Part of a small language model's weights.
Training: a variant of SOAP for these matrices, 673M tokens.
Each number is 128 + 32 x the weight over its row's rms, rounded and kept within 0 to 255. Layers, rows and columns count from 0. The size above them is the row's rms in percent of the matrix's.

# layer 3 MLP up, 768x256, rms 0.223, rows 251-303, columns 64-127
size [102 107 100  90 102 105 101  92  99  98 104 105  95 106  99 104 100  99  95 106  99  88 104  94  98 102 104 120  98 104 105  96 104  99  94  93  97  91  99 100  94 101  88  93 103 102 110  98  98 104 104 102 101]
[[124  72 156 174 138  85 153 128 160  89 147 175 140 129 146 143 183 128 133  79  89 214 115 142 145 158 101 159 155 139 125 159  75  69 132 121 141 173 136 120 125 172 148  59 137 129 203 175 130 152 125  35 164  67 137 112 168 122 129 156 147 147 243 142]
 [112 170 110 119 143 152 127 169 136 142 170 113 116 115  56 152  96 196 144 185 110 159  90 157  95 108 136 146  98 141 109 126 130 104  96 195 107 121 153 123  98 236 205 164 141 127 124 165  83  58 144 137  60 117  83 127 185 164  88 149 141  87  73 211]
 [114 155 158  78  98  59  79 123 102 126 110 149 132 150 200 121 136 146 103 169 111 108 164 169 142 116 155 150 100  86  70 156 113 130 128 125 157 118  88  56  72 115 119 123 129 161 160 147 110 169 133 112 144  96 191 100 125 113  83  89 117 158 126 141]
 [118  93 136  46  78 128 108 140  71 181 100 136 152 106 123 163 161 144 142 140 163  53 134 148 126 112 155 173 165 118 137 127 156 184 143 108 118 124 167 125 101 138 137 144  64 158 158 117  96 138  86 159 119 158  76 133 145 151 148  88 177 162   9  98]
 [ 35  90  94 186 143  89  97 194 154 127 130 117 181 110 155 119 155 122 105 108 161 124 157 162 116 134 148 149  98 129  47 104  98 126 106 101 128 108 137 121 170 168 139 220 166 147 152 153 139 109  74  93 136 113 108  69 180 125 107 152 117 107 126 170]
 [ 76 123 174 127 167 123 174  99 140 128 150 153 161  96 131 152  91 105 118 136 141 137 132 138 100 169 174 110 125  81  97 117 114 172  54 226 138 154 121 134 166 148  62 169 152 187 106 185 131 115 176 109 172 173  95  99  55 122  99 118 114 148 129  69]
 [206 199  91  73  91 187 172 144 138  71 101 136 124 136 149 124 144 129  90 146 144 145 143 125  88 124  91 182 152 148  95 152  99 162 177 145  63 136 121 150  51 166 132 126 138 149 114 104 108 141 149  91  69 138 121  81 168 114 100 134 132 195 144 176]
 [ 80 113  69  63 123 120 111 101  91 132 114 107 162 148 166 125 175  90 109  73  88 114 143 173 201 110 106 116 185 137 118 102  61  89  97 127  92 115 122 158  97  91 152 163 156 172  61 115  99 110 120 141 141 155 131 149 124 112 217 157 143 102  54 139]
 [102 184 157 164  99 100 131 130 181 163 125 175  83 128  80 166 106 137 141 127 161 110 110 166 153 109 185 139 133 165 106 111 160 139 163 153 104  82 130 113 121 110  88 110 162 159 115 144 130 148 122 185 122 119  97 117 120  70 147 150 141 152  81  97]
 [ 96 103 158 138 115 144 124 101  61 164  92 144 115 160 127 128 168  96 116 166 153 163 113 140 106 139  84 143 140 111 123  97 164 183 109 138 129 141  80  68 120 193 151 105 158 128 193  57  99 152 137  94  88 116 143  82 154  73 130 129 164 163 173 155]
 [139  68 117 113 143 149  68 160  94 148 126 129 101 113  81 124  43 147 190  84 123 188 180 173 121  72 132 111 134  69 131 158 143 213 120 148 108 165 154 156 153 159 130 107 157 121 121 162 165  93 107 135 144 138 146  86 206  93 161 117 168 126 139 113]
 [140  74 192 136 195 151 138  99 119 148  88 101 110  87 114 214 177 111 150  93 154  96 172 113  83 187 118 119 164 152 160 128 134 184 116 128 101 153 146 182 140 141  89 143 145 109 109 143  85 125  85 160 144 126 107  70 123 158 180 112 148 185 142 105]
 [118 174  68 123 141 109 150 110 169  88 119 175  95 134 123  60 135 140 157 149  89 160 155 150 122 148 103 122 130  73 109 124  60 125 145 140 133 114 168 106 151 187  88 147 193 121 120 106 146  81  88  96 152 145  89 110 168 164 152 136 120 117 100  96]
 [113 136 156 159 132 176  39 113 148  86 105 164 108 159  82 128 129 153 170 130 152  96 138 180 176 166 155 104 107 130 100 120 160 125 143 155 129 122 149 107 119 143 131 127 137 152 143 201 146 144 173 116 166  62 136  94 108 110 153 128 157 165 165 110]
 [148 169  97 128 166 120 112 127 123 110  88 129 105 118 114 120 125 154 116 124 110  75 171 125 168 124 126 164  99 113 100 170 120  68 105  78 138 186 147 141 167  74 167  95 115 108 133 120 123 139 114 116 117 105 118  84 119 139 130 136  81 164  90 174]
 [101 156 141 150 172 116 139 101  90  87 139 107 137 167 117  79 108 124 148 104 179 100  82 178 120  81 137 119 187 113  98  87 117 121  92 129 105 140 124 125 108 195  68 104 142 136 146  91 129  85 144 119 124 158 132 205 118 174 136 121 190 123 121  47]
 [143 105 101 185  90 180  99  64  94 154 121 139 164 104 110 106 158 114 134 163 138 115 154 158  85 109 151 104 159 106 120 166 146 140 110 123 111  94 153 109 110 142 121 115 109 131 165 119  97 155  99 138  98 135 186 144 138 150  95 139 152 127  78 195]
 [ 79 129  99 126 111 124 115 187  79  91  95  93 103 128  74  82  88 146 125 200 136 161 168 143 113  72 128 125 160  86 111 143 122 110 203 119  68 132 101 151 147 125 182 128  85 108  89 157 100 109  68 110 119 108 124 150 104 186 134 187 134  73 109 189]
 [164 144 165 100 203  68 119  80 162  99  90 124 120  57 117 135  98 166 117 122 142 155 138 143 109  72 141 166 193 132 140 147 109 164 158 116  92  94  67  65 157 167 120  98 110 120 139 127 146 140 125 172 149 126 122  86 124 139  81 117 158  92 126 116]
 [134 162 127 139  51 104 192  97 111 105 148 109 127  75  96 151 150 119 131 177  82 139 219 113 158 147 111 170 130 135 195 163 118 163 108  61  88  83  71  85 137 166 119 133 186 111  65 184 131 119 133 160 148 128 151 115 118  76 133 126 120 153 119 130]
 [114 122 168  86 163 130  98 145 118  97 137 150 187 158  92  99 168 145 132 177 134 150  87 145 113 151 159 106 135 121 105 144 150 149 139 142 130 163 111 113 138  75 175  86 135 174 102 128 167 184 135 126 124 102 103 109 144  93 152 138 134 149 148 169]
 [160 112  86 116 208 135 146 142 141 112  60 101 105 113 162 144 134 120 128 109 135  68  98 152 108 104 159 148  86 131 118 179 163  98 151 136 177  97  75 116 163 160 150 148 150 136 140 109 125  70 128 141 147  78 130 131 151  92 133  74 149  81 134 159]
 [ 48 110  86 132 121 143 108 100 100 137  76 125 146 120  85  77  82 117 145 141 125 113 152 122 129 107  94  98 134 119 151 160  99 144  75 101 125 120 131  87 128 100 104 141 147 122 135 133 110 210 168 100 122  81  98 144 121 168 118 162 151 127 162 140]
 [105 153 158 111 116 129 119 117 165 113 145 140 124 167 102 144 134 125 166 134 157 132 107 140 107  75  94 139 104  59 160 131 173 111 150 164  92  94 209 131 142 123 127 138 107 136 144 137 115 165 159  78 144  99 180 138 134 126 111 135  94 156 137 133]
 [132 142  59  97 123 197 123 109 104 114 136  93 100  63  98 120  96 149 124 184 138 163 146 145 149  97 105 119 129 131 136 121 122 108 156  76 133 126 124 153  84 191 141 105 122 120 124 115  84 168 164 118 178 149 141  81 118 128 100 137 131 140 135 138]
 [161 122 138 139  75 106 166 151 121 129 136  57 150  95  93  83 134 134 120  69 156 175 123  92 169 131  89 143  86  91 133 178 159 149  58 175 156 147 121 110 163 133  93 114 178 105 100 116 102 141 107 144 176 138  78  79 134 154 155 162 173 182 136 173]
 [151 160 111 137 106 164  76 107  45 155  73 106 109 124 145 131 105 100 134 129 126 162 143 146 151 122 138 170 132 177 100  96 104 121 111 134  90 115 108  40 144 169 151 120  85 105 176 127 128 124 108 158 134 131 135 166 182 170 170  77 128 108 135 137]
 [187  79 163 144 172 125 102 150 102 135 150 120 107 135 103  82 164 139 131 101 146 120 148 124 147  61 149 100 123  71 139 159 165 129 136 138 210 105 125 100  92 233 129 168 112 143 122 143 134 171  49 169 177 175 125  92  91 108 175 110 151  93 147 186]
 [111 189 119 114 111 174 108 142  97 128 123  88 174 159  79  92 144 156 112 174 214 119  54 144 125 145 145 152 111 125 121  90 136 203 145 137 150 132 127 111 108 178  88 160  99 128 175  73 119  97 150 169 102 139 105  78 121 157 135  75 151 102 130 143]
 [100 128 169 179 106 169 148  98 137 153 109  74 176 154  84 118 121 116 166 146 103 122 120  95 170 145 130  79 111  64 143 151  77 204 124 203 134  89 108 153 133 100 140 135  46 156 189 126  74 125  98  90 158 110 107 114 102 164 115 122 138 188 126 116]
 [151 120 121 128 130  76 114 181 124 126 125 120 127  76 139 135 193 153 153  52  74 122 137 182 124 109  29 132  89  84  91 141 194 219 152 137  90 151 143 137 162 105 140  91 176 118 111 151 158  60 121  78  73 164 189 109 151  71 133 110 133 136 107 159]
 [ 92  48 123 107 105 130 138  43 103  93  48 128 165 142  70 103 138 139 126  75 106 130 140 124 155 113 104 113 132 137 119 143  97 108 119 104 109 154 105 120  90 133 135 111 100 126 192 104  67  91 150  84  85  96 155  91 163 172 142 107 139 122 143 116]
 [140 109 149 135 152 131 104 129 132 122 110 199 162 184 177 181 139  97 124 117 149 121 141 191 119  81 153 189 164 130 120 101 115  87 134 157 167 114 125 107 105 143 190 114 157 129 120 110  99 136 178 107 119  61 102 125 108 122 184  99 104 134 160  81]
 [114  95 120 161 105 107 132 141 190  92  76 134  86 132 125 167 111 143 134 149 127 130 142 140 179 118 113 107 143  68 143 159 171  72  90 157  90 160  49 123 134  84 141  86 105  93 153 161 152  97  70 113 163 124 143 135 119 134 166 106 156 130 132  89]
 [182 126  91  99 140 117  89  71 111 218 140 168 183  61 112 105 158 102 157  81 192 153  68 122 122 132 115 172 144 109 101 164 159 125 137 122  79 137 148  76  73  55 139  66 155 115 124 149 140 140 168 110 113  98 163  58 124 149 139  55 112 167  78 178]
 [122 175 128 139  84 202 156  89 110 172 113 163 136 138 150 149 150 185 124 131 106 120 117  84 117 198 129 191 127 111 138 115 102 117 132 115 166 132 168 125 115 153 209  87 114 108 150  95  68  86 151 173 166 100 110 155 152 135 204 172 110  88  87  96]
 [175  75 119 109 103 175  80 112 171 177 101  69  95 122 183  71 113 129  88 163 104 110 127 132  75 154 158 119 154 138  69 159  99 137 153 110 105 110  98  82  81 140 130  98 170 110 158 138 159 167 119  95 153 121 162 162 136 174 126 102 108  92 142 124]
 [169 163 154 147 144 117 130 110 142 132 138 100 159  64 176  82 111 213  65 136 186 109  93 140 110 123 153 196 124 160 121 110 165 124 131 127  65  99 100 137 155 149 167 120 135  66 117 112 129 150  80 152 129 141 133 141 140 112 153 105 117  78 127 150]
 [104 176 153 130 132 134 140 118  77 146 128 128 125 110 113  82 183 157 154  46 131  94 134  46  72  90 115 109 147 123 135 180 171  81  98 161  64  85 144 114  63 167 149 159 120 153  93 120  95 154 104 100 130 117 139 124 116 137 152 157 119 123  63 101]
 [145 118 118 114 146  85  92 129 124  53 138  99 162 148 109  77  64 144 112 119 120 144 144 125 112  33 113 150 160 126 194 164  92 187 100 151  96 136  84  97 166 147 180 103 159 151 199 119 125  46 106 144  92  93 191 135 196 154 147 117 154 165  70 123]
 [137 139  97 165 120 111 176 117 155 152 106 171 168 135 101 180 116 134 154 172 106 143 161 131 174 164 149 152 130 122 174 116 127 133 137 136 133 100  66 106 141 186  95 114 122 103 118 104 155 174 143 131  86  73 115 150 129 139  88 165 134 136 139 160]
 [ 46 120 155 116 121  85 121  97 140  95 172 114 101 185 154  76  82 157 132 127  69  62 138 143 113 133 156 132 145 100 118  60 156 131 105 132 136 173 149 158 109 113 205 153 153 121  57 151 106 150 144  42 179  68 115 101 113 113 144  77 100 157 153 140]
 [ 79 134 176 107 142 120 152  61 148  86 124 209 142 161 145 105 171 189  61 124 128 120  94 125  71 117 135 127  87 100 160 177 139 146 107 118 111 119 146 135 112 113 157 161 104 137 160 147 141 110  87  80  68 126 131 153  78 121 149 143 102  70 110 133]
 [109 129 114 152 138 129 111 142 121 114 115 116 128 116  59 146 148 161  95 157 150 170 154  77 136 122 124 150 118 116 137 145 141  76 107 123 146 154 145 146  90 110 118 117 130 113 149 135 125 149 141 138 105 176 217 120 124 155 123 164 143 122 131  76]
 [ 94 120 160 153 130  94 168 110 160 176 144 164 115 158 150 141 135 138 103  73 114  36 118 122  81  79 164 144 144  51 139 129 147 152 109  68  81 172 171 108 130 102 154 110 129  98 134 101 156 172 194  23 130  97 146  76 101 122  84 152 169 152 146 127]
 [146 145  89 131 105 112  97  92 131 123  97 138 186 134 140 119  88 103 127 108  62 110  74 135  82 145 204 172 152  96 113 147 118 130 137 148 155 162  84  94 140 108 157 106 116  78 113 166 114  38 144 115 160 101 159 131  89 126 136 146  66 118 147 161]
 [114 151 171 119 110 136 144 155 185 100 148  92  85  85 140 178 135 136  76 106 189 125  89 113 103 154 107 121 114  85 111 112 114 127  95  93 176 150  91  82  75  97 154  73  93 163 195 128 111 151 162  89 135 122 115  74 107 194 151 136  78 131 175 133]
 [ 57 111 162 126 174 105 129 175  69 100  94 122 108 192 137 137 121 151 119  84  86 119  78 140 132 130 105 145 138 137  68 126 123 182 136 120 136 196 106 139 105 156  99 133 177 103 121  89  75  98 146 128  94 135  94 148 200 174 127 199 178 185 166 136]
 [130 143 166 142 100 129 133 103  83 125 139 110  76  78  45 102  99 143 157 124 164 148 189 146 174 158 115 181 111 133  94 194  95 140 112 126 133 123 114 110 121 166 111  87 129  91  65 130 146 111 127 164 147 149  93 138 173 151 200 129 116 136 144 155]
 [154 136 115 125 126 119 133 183 168 179 168 151 135 186 150 137 127 127  95 155 112 143 156 144 112 194 116 141 112 104 137 112 160 160 122 112 124 104 109 120 128  94 185 116 145 142 115 138 111 128 160  48 160  63 162 110 144 120 199 147 126 111  95 165]
 [140 124 132  98 199 197 186 156 145 148 146 160  99 181 137  81 178 127  82 101  99  90  97  99 106 162  81 152  85 128 113 156 157  99 138  71 122  90 156 106 130 181 129 112 108 143 111  85 120 128 111 103 136  86 170 134 165 145  84 128 138 120 156 150]
 [134 130  76  91 167 113 156 128 150  84  97 102 181 161 190 168 112 118 108  92 130 104 130 159 142  79 146 126  73  85 126 115 112 100 102 128 155  71 136 182 165 183 138  47  91 128 104 139 109 186 156  95 140 102  90 125 155  61  97 158 141  57 153 144]
 [148  84 101 168 109 111 127 149  90 122 128 195  93 154 105 147 172 161  69  94 153  86 138 128 162 116 155 150 136  79 187 147 146 168 181 120 166 121 179 148  84 140 107  79 157 115 108 136 124 143 136  91 152 134 108 106 130 145 133  91 123 108 139 131]]
# layer 3 MLP down (transposed), 768x256, rms 0.222, rows 251-302, columns 64-127
size [108 112 101  89 102 100  94  84 104 106 105 102 101 107 103 111 103  91  90 104  94 101 110  93  92 112  92 116  94 108 109  99 107  99  96  82 111  90  89 105  96  97  89  95 106  96 118  93 103 103 105 103]
[[113 149  93  88 135 149 118 109 149 133 180 120  92 114  88 148 148 165 134 138 140 139 108 118  74 169 169 163 173 162  61 147 141  94 105 130 165 160 130  91 160 123 157 134 179  98 117 116 120 152 145 177  98 102 124 149 100 101 157 129 117 105 119  83]
 [147  87  79 172 128 161 166 166 158 138 105 102 124 172 184 141 117 130  56 147 141 184 152 127 101  93  68 136 154  63  89 108 100 146  97 114 180 153 130 151  94 126  99 195 188 109 141 114 159 162 100 160 109  71 124 127 211  91 101 125 136  90 157 137]
 [127 116 128 167 150 191 147 178 117 134 113 124 123 144  75 155 134 107 148 188 177 110 132 148 181 145 120 101 151 170 203 130 117 121 146 116 151  79 188 145 192 134  84 122 134 124 101 110 143 156 131 148 112 150 132  69  99 136 165 171 122 126 134 171]
 [104 124 103 125 152 114 142 110 139  91 157 168  88 136 150 104 133  82 103  82 130 172 145 111  97 108 156 129 108 168  82  86  80  95 161 138 150 143  94 173 150  91 110 145 143 117  77 160 213 138 177 161 115 174  54 100  85 119 105 135  86 110 191 142]
 [ 64 146 162 119 115  93 136 152 140  70 125 100 122  98  81  93 175  88  79 158 141 142 144 143 183 176 175 102 134  98  69 139 141 106 153 111 112 150 112 169 183 122 131  92 139 136 132 101 126  91  93 106 125 136   0 117 121  97 187 110 146 190 190 145]
 [128  92 114  86  77 160 168 176 177 170 158 123 122 133  89 120  88 135  99 114 154 187 175  97  96 130 143 133 106 105 113 111 140 122 112 122 104 161 147 171 123 159  86  69 116 122 106 163 210 116  95 163 174 161 108 115 155 126 155 153  54 128 169 166]
 [149 193 146 134 176 136 124 112 138 150 133 131 122 142  66 111 104 152 152 132 111 169 197  82 156 119 141 118 195 137  70 122 122 115 103 123 173 174  87 100 139 115  67 145 128 127 123 167 151 101 120 179 155 148  30 100 138 149 110 169  95 144 163  48]
 [204 130 163 162 127 119 143 134 115 126 173 167 125  98 105 128 104 163 110 143 111 168  85  95 108 132 110  84  97 143  93 156 135 153 174  94 175 120 156  81 156 138 129  63 119 107 168 118 152 108 104  92 142  88 170 167 159 140  92  96 116 119 170  98]
 [119 119 124 125 134 105 147  79 121 152 127  92 139 121 134 130 176 163 139 131 114 147 130 150 178 157 203 107 140  87 118 105 148  94 126 127 107 185  51 146 133 170  87 168 115 108  94  98 147 110  91 134 139 174 157 148  95 192  88 146 141 155 207 124]
 [105 110 145 125 208 133  56  91 162  89 133 111 153 155  95 161 135  88 126  66 129 103 116 167  78 122 153  71 130 119  98 116 119 151 172 174 157 168 130 121 109  79 137 111  65 150 124  86 167 162 163 170 158 142 210 108 158 119 123 104 119 122 198 108]
 [178 112 149 175  73  69 153 138 181  88 105  87 110 141 138 170 160 142 124 156 137 105  81 108 202 126 131 115 118  84 100 133 127 138 144 110 113  87 185  70 157 158 126 109 200 153 107  85  80 139 133 122 105 100 130  88 160 191 116 130 161 214  70  64]
 [ 50 131 108 145  96  99 193  83 133  84  98 134 113 135 178 158 170 125 144 174 106 131 173 191 161 124 146 115 129 181 173  85 160 105 130 111 156 123 123 125 132  69 165 109  84 127 110 102  89 181 160 141 138 134 116  95 130  97 137 132 154 148 118 105]
 [141 148  71  87 127 171  80 141 118 143 136 162 108 146 154 129 156 117 183 116 126 111 153 143 118 112 103 125 113 146 101 154 117  85 130 104 212 169 177 144 197 169 133 146 125  68  85 127 118 135 127  87 124 115  63 101 117 101 140 112 125 139  94 130]
 [139 112 180 133 144 108 174 118 177 162 123 173 133  93 143 203  92 120  62 109 177  92 119 193 107 117 108  73 109 171 167  73 136  94 117 126 132 129  84 141 147 135 148 140  85 139 116 165 199 164 150 140 131  91  90 155  86 119 110 110 138 144  54 216]
 [134 175 101 143  59 122 105  55 131 122 141 126 146 151 120 164 160 101 130 137  42 167 141 132 177 169 140  97 110 156 175 167 135 163  93  93 144 109 124  92 108 182  99  89 160 122 135  95 114  85 185 147 103 148 120 128 115 115 138 105 143  90  93 113]
 [146  91 128 136  85 165 106 107  96 160 143 108 100 108 113 111 136 143 172 121 123 109  82 140 129 186 173 141 181 112 129 111 201  68 119 145 157 142 125 126 146 167 121 168 119 102 117 128 116 178 128 118 111  99  89 150 176 143 155 221 101 172 110 107]
 [104  87 138 129 110 144 135  81 156 148  95  88 117 114 130 127 104 133 158 153  98 127 122 152 130 108 108  86 145 123  80 191 149 156 134 127 132 202 124 152  70  52 139 114 137 131  58 162 125 138 131  85 132 105  88  99  71 122 119 138 130 166 122 143]
 [100  95 154 136  72 145 119 103 107 137 117 151 118 141 128 177  77  68 137 117 187  82  47 120 118 169 140  81 162 148 141 150  95 148  95 136 151 127 148 124 109 139 144 158 135 117 118 151 142 122 144 115  78 172 125 162  81  93 142 125  60 102 148  81]
 [119 121 113 119  88 126  68 118  83  98 184 117 182 144 150  79 129 160 137 121 125 106  93  76 202 108 139  87 110 161 160 141  47 109 131 103 108  91 132 174 147 138  77 157 148 164 133 102 152  47 113 119 102 141 144 129 143 131 173  74 118  88 133 184]
 [ 88 150 149 132 147 111 245 162 170 111 159 107  86 191 164 115  97 153 144 104 108 100 107 160 120 130 108  73 131 126 103  96 169 129 133 106 188 122 150 167 167  98 157 135  60 120 177 125 169 131 165 138 122  88  24 137 114 159 138 122 143 105  79 133]
 [116 153 124 105 112 128 149  79 135 165 147 160 103 144 119  81 148 105 138 153 137  97 146 163  98 153 160  75 148 163 151 123  83 118 137 148 164 100 137 179 126 200  85 158 109  98 125 114 155 136 127 126  85 120 144 128 152 138  56 165 154 110 141  50]
 [156  54  88 140 115 151 168  57 122 137 137 148 131 124 140  94 159 170 144 167 179 165 112 126  79 108 136 151 176 163  99 160  85 159 206 154 156 140 102  80 114  62  72 149  85 117 109  94 140 104 149  82 122 123 152 141 150 142  83 105 103 143  84 107]
 [100  86  78 131 171 103  98 103  74 157 153 183 172 162 153  67 177 107 154 120 103 145 170 180  83  48 127 165 113 121   2 143 184 134  98 106 146 105  78 176 144  60 100 119 131 126 149 127  95 116 144 177 110 137  58 179 195 134 124 117 100 122 109 172]
 [115  87 122 168 130 109 156 125 183 140 132 171 113 144 144  97 159 138 100 106 143 145 204 145 155  72 154  90 161 128 165 120  94 143 140 144 186 150 166  96 141 163 115 102 120 115 132 118  72  67 134 170  65 174 170 127 124 101 180 111 122 137 166  87]
 [ 85 104 143  49 179  98 149 121 108 123 131 153  88 119 157 124 214  96 142 143 150 143 142 124 152 204  89 107 121 106 106 105 123 126 167 192  98 171 129 115 102  94 102 178 101 154  61 180 202 113 108  91 122 118 102 115 153 189 162 145 195 131 130 125]
 [168 143 141 119  92 107 127 116  87 129 135  68 169 164 147  80 113 140  67 120 103 116 135 125  93 178 161 114 138 136 143 190 136 134 137 109  70 129  98 139 170 148 131 169 135 190 135  97 116 165 255  93 169 149 125 166 136 172 146 157 116 167  88  95]
 [114 114 179 126 119 120 116 177 149 133 170 132 135  82 117 153 130 153 108 196  98 145 167 103 102  93 152  40 151  24 111 199 116 144 114 176 137 115 114 173 114 145 132 159 152 109 145 165 122 110  81 133 117 141 160 147 104  98 156 143 127 106 151 140]
 [174 153 162  84 122 156 212 190 133 151 111 113 152 124 117 130 122 151 157 125  94 134 107 158 106  70  78 126 103 118 139 209 154 123 186 172 111 143  53 133 152 202  96  96 104 178 131 145 109 216  53 135 179 152  21 108 168 157 146 164 116 165  88 117]
 [187 221 121  96 135 116 193 151 189 130 122 120 130  81 101 130 137 125 186  66 104  33 164  96 121  81 132 159 152 153 138 114 136  38 169 103 119  96 162 147 184  91 110 145  97  97 182  76 116  95 141  83 174 112 105  93 131 123 100 181 124 120  97  84]
 [119  96 116 133 125 186 135 222 153 149 202 142  84 157 167  77 153  83 124 146 156 111 113 119 151 147  72 180  97 118 177 122 137  94 152 157 131 168  83  99 130 161  74 169  76 124 138 192 111 124 124 111 183  94 141 102 175 157 121 145 103 150  94 134]
 [184 140 110  72 147  66 155 110 114 117 150  60  92 128 153 162 106 194 103 116 117 141 122 100 130 160 124 170 115 116 162 166 111 114 113 109  93 121 124 155 126 131 121 111  80 182 164 121 108 136 161 192 100  55 110 135 121 157 136 160  99  93 108 170]
 [ 63 111 112 118 151 162  99 162 134 172 140 122 124 122 186 125 158 128 148 126 147 175 184  99 169 224 107 140 124  66 159 101 152 186 160 145 142 153 151 141 137 117 128 145 132  65 119 114 153 114 128 112 100 141 117  75 130 149 138 113 134  99 148 157]
 [146 169 132 113 110 127 144 113 138 197 125  92 164 116  92  64 146 160 109 162 131  65 140 157 127 171 129 157 169 177 136 103 114 118 116 150  92 175  77 142 124  95 127 129 193 114 173  82 133 103 161 116 148 111 177 131 143 107 149 143 130 114  96 130]
 [183 116 130 143 127  65 163 131 157 180 114 124 112 178 104 185 143 147  82 183 185 151 152  99 122 108 147 159 124 171 140 103 122 170  76 112 102 161 128 102 135 182 151 153  81 211 159 118 125 136 118 136 110 133 145  85 182  98 105  77  78 160 110 127]
 [114 130 123 156 135 177 169 111  55 109 160  94  91 117 133 131 118 163 143 131 137 162 105 142 117 103 103 129 162 201 159  77  66 139 179 122 170 148 160 103 133 183 156  67 101  87 118 181 168  91 137 176 151 123 118 182 214 157  25 171 155 134 110  93]
 [125  84 186 138 130  84 104 192 169 129 210 104  94 196 105 100 129  77  96 139 155 118 212 140  91  99 106  68 133 113 143 181 168 142 118 150 118 140 130 128 107 120  80 172 102 143 130  99 192 149 119  94 161 137 148 100 132 106 127 159 160 176 113 143]
 [ 99 158 162  98 203 103 105 157 153 152 151 137  87 135 137 178 111 140 132 166  99 171 140 149 100 185 166 118 122 101  66 128 101 191 145 129 100 167 129 113  87 142 140 132 162  74 138 135 148 126  48 102 115 146 186 143 151 201  29 133 133  93 105 163]
 [141 121 120 137 189 237 125 152 130 140 131 145 104 119  90  98  66 123 151  68 131 141 171 142 139 172 142  88 166 115 115 137 130  99 182  95 103 118 109 128 100 121  74  95 114 136 165 105 141  87  97 139 125  80 148  80 150 150 115 189  93 154 130 101]
 [108  81 129 111 112 110 113 119 124 162 173  92 121 146 219 156 137 125  16 141 163 163  91  95 136 143 151 126 102 137  72 121  88 143 157  90 179 159 163 128 160 134 141 118  77 128 154 128 143 102 143 213  62 169 154 185 134 112 137 109 106 165  62 154]
 [ 93 151 102 148  99 127 175 125 162  72 135 149 160 162 146 111 124  89 140  37  66  80 124 107 101 194  82 188 164 119 108  89  66 112 137 110  97 102 157 136 128 164 186  44 144 168 135  57 111 110 141 143 145 137 145 125 123 138 145  92 110 102 125 146]
 [132  97 106  91  91 115 147 134 151  93 125 156 126 142  76 129 154  94  92 107 133 112  87 123  87  55 125 153 178 131  92  99 127 119  94 101 143 151 145 113 138 181 110 112 166  77 103 102 148 151 138 130 123 166  82 124  79 102  89 158 108 119 161 104]
 [181 193 133 117 133 134 127 101 114  94 143  91 149 120 136 165 150  76 141 123  63 154 134  80 139 126  98 180 149 160 119 133 137 171 133 144 124 122 159 154 159  82 110 128 169  81 134  85 107 119 136 154 135 155  88  95 178 176 148 135 119 168 142 102]
 [154 146 104 175 128 183 124 156  68 132 138  95  90 131 108 165 111  52 168 146 107 145 214 163 142 126  84 122 139 128 102 137 139 125 172 153 123 152  53 117 146 154 126  85 125 125 117 107 136  99 176 146 170 111  93 137 186 136  89 134 144 144 176 101]
 [ 93  95 125 122 112 150 162  85 153 102 166 124 173 128 177 103  87 142 135 160 129 123 137 194 113 142 140 122 162 102 157 149 127 151 153 112 159 125 103 126 205 158 185 114 174 113 115  98 133 144 166 120 113  95  22 100 118  96 113 182  81 156 138 165]
 [164 127 135 152 115 159 141 172 129  72 186 100 103 124 147 108 118 143 160 140 153 128 160 152 156  84 110 176 110 162 129 131 101 156  81 145 118 115  89 134 145 118 170 158 131  95 121 129 165 121  88  95 167 169  92 152 127 156  65  34 145 130 130 126]
 [ 73 115  91  81  99 168 145 120 156 153 137 118 129 124 126 120 107 130 157 135 110 143  59 102 111 169 151 164 126 114 144 102 159 214 129 114 162 189 136 137 127 102 126 136 160 190 196 109 170  74 144 115 189  66 156 124  74 152 122 121 116 112  90 113]
 [109 120 120 133 104  96 109 103 158 130 184 138 117 104 147 117  61 118 123 106  73 142 170 153 132 171 120  89 120 125 150  61 125 125 124  99  96 128 170 130 120 171 111 159 133 149 123 167 108 121 182 138 173 136 199 125 160 149 182 125  89 121 102  96]
 [145 119 109 149 117 170 164  92  99 107  65  86 120 157 172 159  40 135 182 132 145 122 155 184 144  45 174 114  93 139 164 148 160 148  89 139 127 115 119 125 126 101 124 108 113 116 151 102 119 126 143 108 180 106 209  79 123 182 157 178 148 118 133 103]
 [168 125 111 123 114 144 140 112  83 160 158 168 136 166 144 101 127 137 115 124  93 188 111 142 107 136 215 130  88 176 105 107 151 154 165 146 114 187 158 188 150 125 130 113 152  95 116 114 167 114 109 100 115 103 113 156 143 130  88 146 151 124 154  78]
 [123  95 147 161 123 206 110 134 155 123  70 138 164 132 110 162 152 132 159 106 167  86 148 136 142 109 133 124 112 186 128  74 100 128  97 153 109 119 128  69  90  92 156 141 141 144 145  72  98 158 157 163 128 111 127 180 213  58  82  85 136 112 121 128]
 [148 156 132 132  86 179 112 183 194 136 130  73 118 145 157  80 158  92  89  83  92 136 138 106 135 131 155 133 132 105 143 131 123 138  98 127 148 170 160 138 142  63 102 153 108 143 151 136 141 188  64 114  89 114 132 132 138 114 129 122 139  69 122 114]
 [129 141 137  60 126 147 161  90 158 106 153 161  96 148 101 129 105  94 166 166 114  74 120 142 106  91 104 141  82 179 103 167 202 139 195  69 182  75 163 113 146 117 102  70 109 127  82 120 128 179 139 179 150  89  95 103 127  63 124 150 102 113  67  96]]